Each number is 128 + 32 x the weight over its row's rms, rounded and kept within 0 to 255. Layers, rows and columns count from 0. The size above them is the row's rms in percent of the matrix's.

# layer 4 attention query, 384x256, rms 0.0713, rows 117-121,244-249,372-376, columns 0-63
size [110 103 109 110 109  99  88 104  90  95 107  97 106 102  84  99]
[[113  58  98  81  89 179  95 118 157 163 162  64  84 138 131 193 149  89 127 102  89 105 151 138 122 117 127 118  62 162 155 119 138 151 144  63 116 150 105 146 161 130 135  91 130 152  79 191 119 100 149 116 176  92 171 149 113 134 121 105 117  66 112 133]
 [123 182 121 177 163 112  99  73  98  76 120 166 118  88 119 111 119 142 130 116 126 110 126 125 143 162 127 117 193 101  68 186  87  78  93 173 184  83 162 125 143 118  94 114 113  98 187  90 124 143  52 130  81 112 105 107 127 120 156 121 150 112 131 152]
 [ 65  73 100  58 133 102 116 116 113  57 163 122 124 164 104 103 103 141 151 135 124  91 179 115 144 118 117  85 132 134 147 133 140 133 161  75 168  91 151 148 144  81  78 120 140 107 159 159 189 116 160 123 133  99 193 109 106 142 121 125  66 120 162 155]
 [123 127 179 111 170 155 124 176 130 140 128 168 153 110  93 115 147 130 125 136 148 137 104 163 127  82  95 132 198 155 110 107 134 162  81  95 148 111 148  86 149 118  84 168 152 114 159 146 178 168  95 155  93 139 132  90 128 183 190 178 110 148 169  94]
 [130 136 123 159 146  43 129 154  95  49 101 222 138 106 126 140 149 133 133 145 140 161  52 125  94  96 126 125 121  95 103 183 152 108 126 152 135 141 181  60 102 148 126 139 127 104 143  88 101 156  68 109 137 102 113 163 135  82 140 113  95 152 126 110]
 [117 133 130 129 107 165 131 190 103 117 180 124 136  24  95 136  75 144 121 102  98  76 133 154  96 107  90 126 128  89 129 160  72 138 155  73 167  91 171 155 116 129 122 103 133 172  92 143 104 142 170 141 126 122  93  80  95 159 175  71 183 139 161 160]
 [134 135 169 133 104 113 114  95 129 107 162 126 123 108  96 177 154 143 159 170 138 128 202 129 136  92 109 165  26 215 140 112 171 176  87 143 157 143 149 133  99 123 153  88 118 137 144 148 137 121 170 101 189 141 105 161 111  46  86  86 116  50 137 110]
 [152  82 124 126 138 101 132 128 128  57  41  80 108 184 113 121 117  57 164 127  98  83  76 140 141 122 120 129 104 126  81 138 116 131  98  77 153 166 124 122 160 106  71 117 122  55 132 118 149 137 138 137 126  87 145  81 104 147 168 139 136 145 117  96]
 [132 100 147  85 113 100  88 177 140  90 137 146 167 219 148  79 119 107 200 159 110 136 171 127 174 127 140 112 122 129  69  85 177 128  77 165 117 163 173  84 169 132  92 198 144 147 131 104 142 120 145 161  64 154 105 120 182 125 124 222 135 186 120 130]
 [149 129 138  79 110  71 134 133 117 122  94 124 155 134 126  34 121 108 141 142 143  94 166 131 171 132 127 131 177 183 148  82 106 140  97 161 168 142 129 109 107 139 109 144 113 138 146  91  95 128 142 128 107 140 106 153 125 153 136 118  95 163 179 164]
 [168 104 177 158 119  35 107 185 136 116  54 185 111 112 136 130 168  57 106 136 102 114 107 136 129 139 140  98 109 100  86 119 156 151  97 157 140 136 127  33 118 131  75 135  93  65  91 109  93 135  85 119 160 135 110 157 129  63 132 141 112 132  57 101]
 [134 145 151 157 174 134 149 156  82 190 155 144 114  56 146  93 155 111  95  82 113 104 112 178 166 138 156 181 111 126  97 152 137 138 128  69 142 113 172 152 145 165 124 145 108 150 171 194 147 124 159 106 142 129 155 112 127 148 179 115  72 155 119 175]
 [138 107  97 110  97 133 176 126 153 152 125  62 129  88 108 142  82 110 130 198 229 104 180 130 112 131 115 128  56  92  86 105 144 116 121 100 158 123 198 139 137 127 125 125 130 159 145 123 125 133 143 129 191 109 119 123  90  43 113 125 136 107 151 167]
 [110  77 135 114 119 173  99  86 137 101 114 111 102 152 164 156 179 127 138 179 127 133 151 134 148 133 162 120 148 136 140 158 148 215 138 178 163  95 138 175 167 133 119  85 130  96 159 110 109  76  80  97 109  92 129  77 118 139 148 139 110  90 178  96]
 [116  94 122 151 131 123 113 136  82  99 156 142 102 204 146  25 127 109 211 119  61 110 149  85 114 113 171 118 157  98 177  82 156 104 114 173 141 106 176 138 170 130  82 153 127 126 184 128 170 114 115 162 133 139 181  95 166 118 164 130 101 192 108 134]
 [153  81 146 111 116 149  65 104  73  78  91 153 135 140 115  68 150 152 123 102 165 109 160 179 130  97  99 150 208 125 133 120  80 192 157 126 173 112 148 136 112 132 124 121 171  95  99 145 183 129 135 142  95 151 206 147 131 186 126 141 132  79 149 164]]
# layer 4 attention key, 128x256, rms 0.0663, rows 116-120, columns 0-63
size [ 96 109 107  90 106]
[[173 117  60 123  92  94  90 146 150 137 198 100 100 130 110 169 140 136  90 153 177  84 122 129 108 139 164  46 157 129  88 131 133 103 170 134 139 168  95 112 116  64 113 152 146 124  92 178  83 135 157 148  82 124 116 139 117 148 115 151 143  31 118 110]
 [114 155  85  55 149 141 122 169 157 183  90 171 121 110 164 160  85 149 151 194 102 172 146 129  85 126  98 112 121 150 126 135 166  65 155  74 119 104 160 137 143 169 132 146 111  86 120 132 159 163 124 109  85 166  69  80 111 131 110 131 154  62  60 131]
 [ 71 120 162 135 122  93  64  96 143 107  92 106  91 142  89 115 184 176 142  71  66 104 133  95  90 163 128  55  84 120  99 155  96  81 164 161  92 138 106 113 155  96 178 106 149  88 151 117 129  92 130 175 119 108 169 149 114 123 111 129  90 153 156 143]
 [124  70 132 124 115 132 188 140  87 155  31 130  94 144 117 153 176  60 126 109  93 110 110 132 115  74  54 183 120 133 146 126  96 100 133 134  87 126 134 166 124 172 142 101 111 148 162 185 123  99  96 150 161 185 128  78 140 133 160 158  83 140 165 180]
 [ 66  88 103 170 131  95 183 140 103 103  90 134 164 119  93 187 141  77 146 116 151  91 104 149 176  68  99 100 125 142 114 113 149 111 141  90 185 144 138 124 161 137 119  92 114 102 147 100 102 153  62 146 172 167 123  79 146 151 114 127  89 181 205 149]]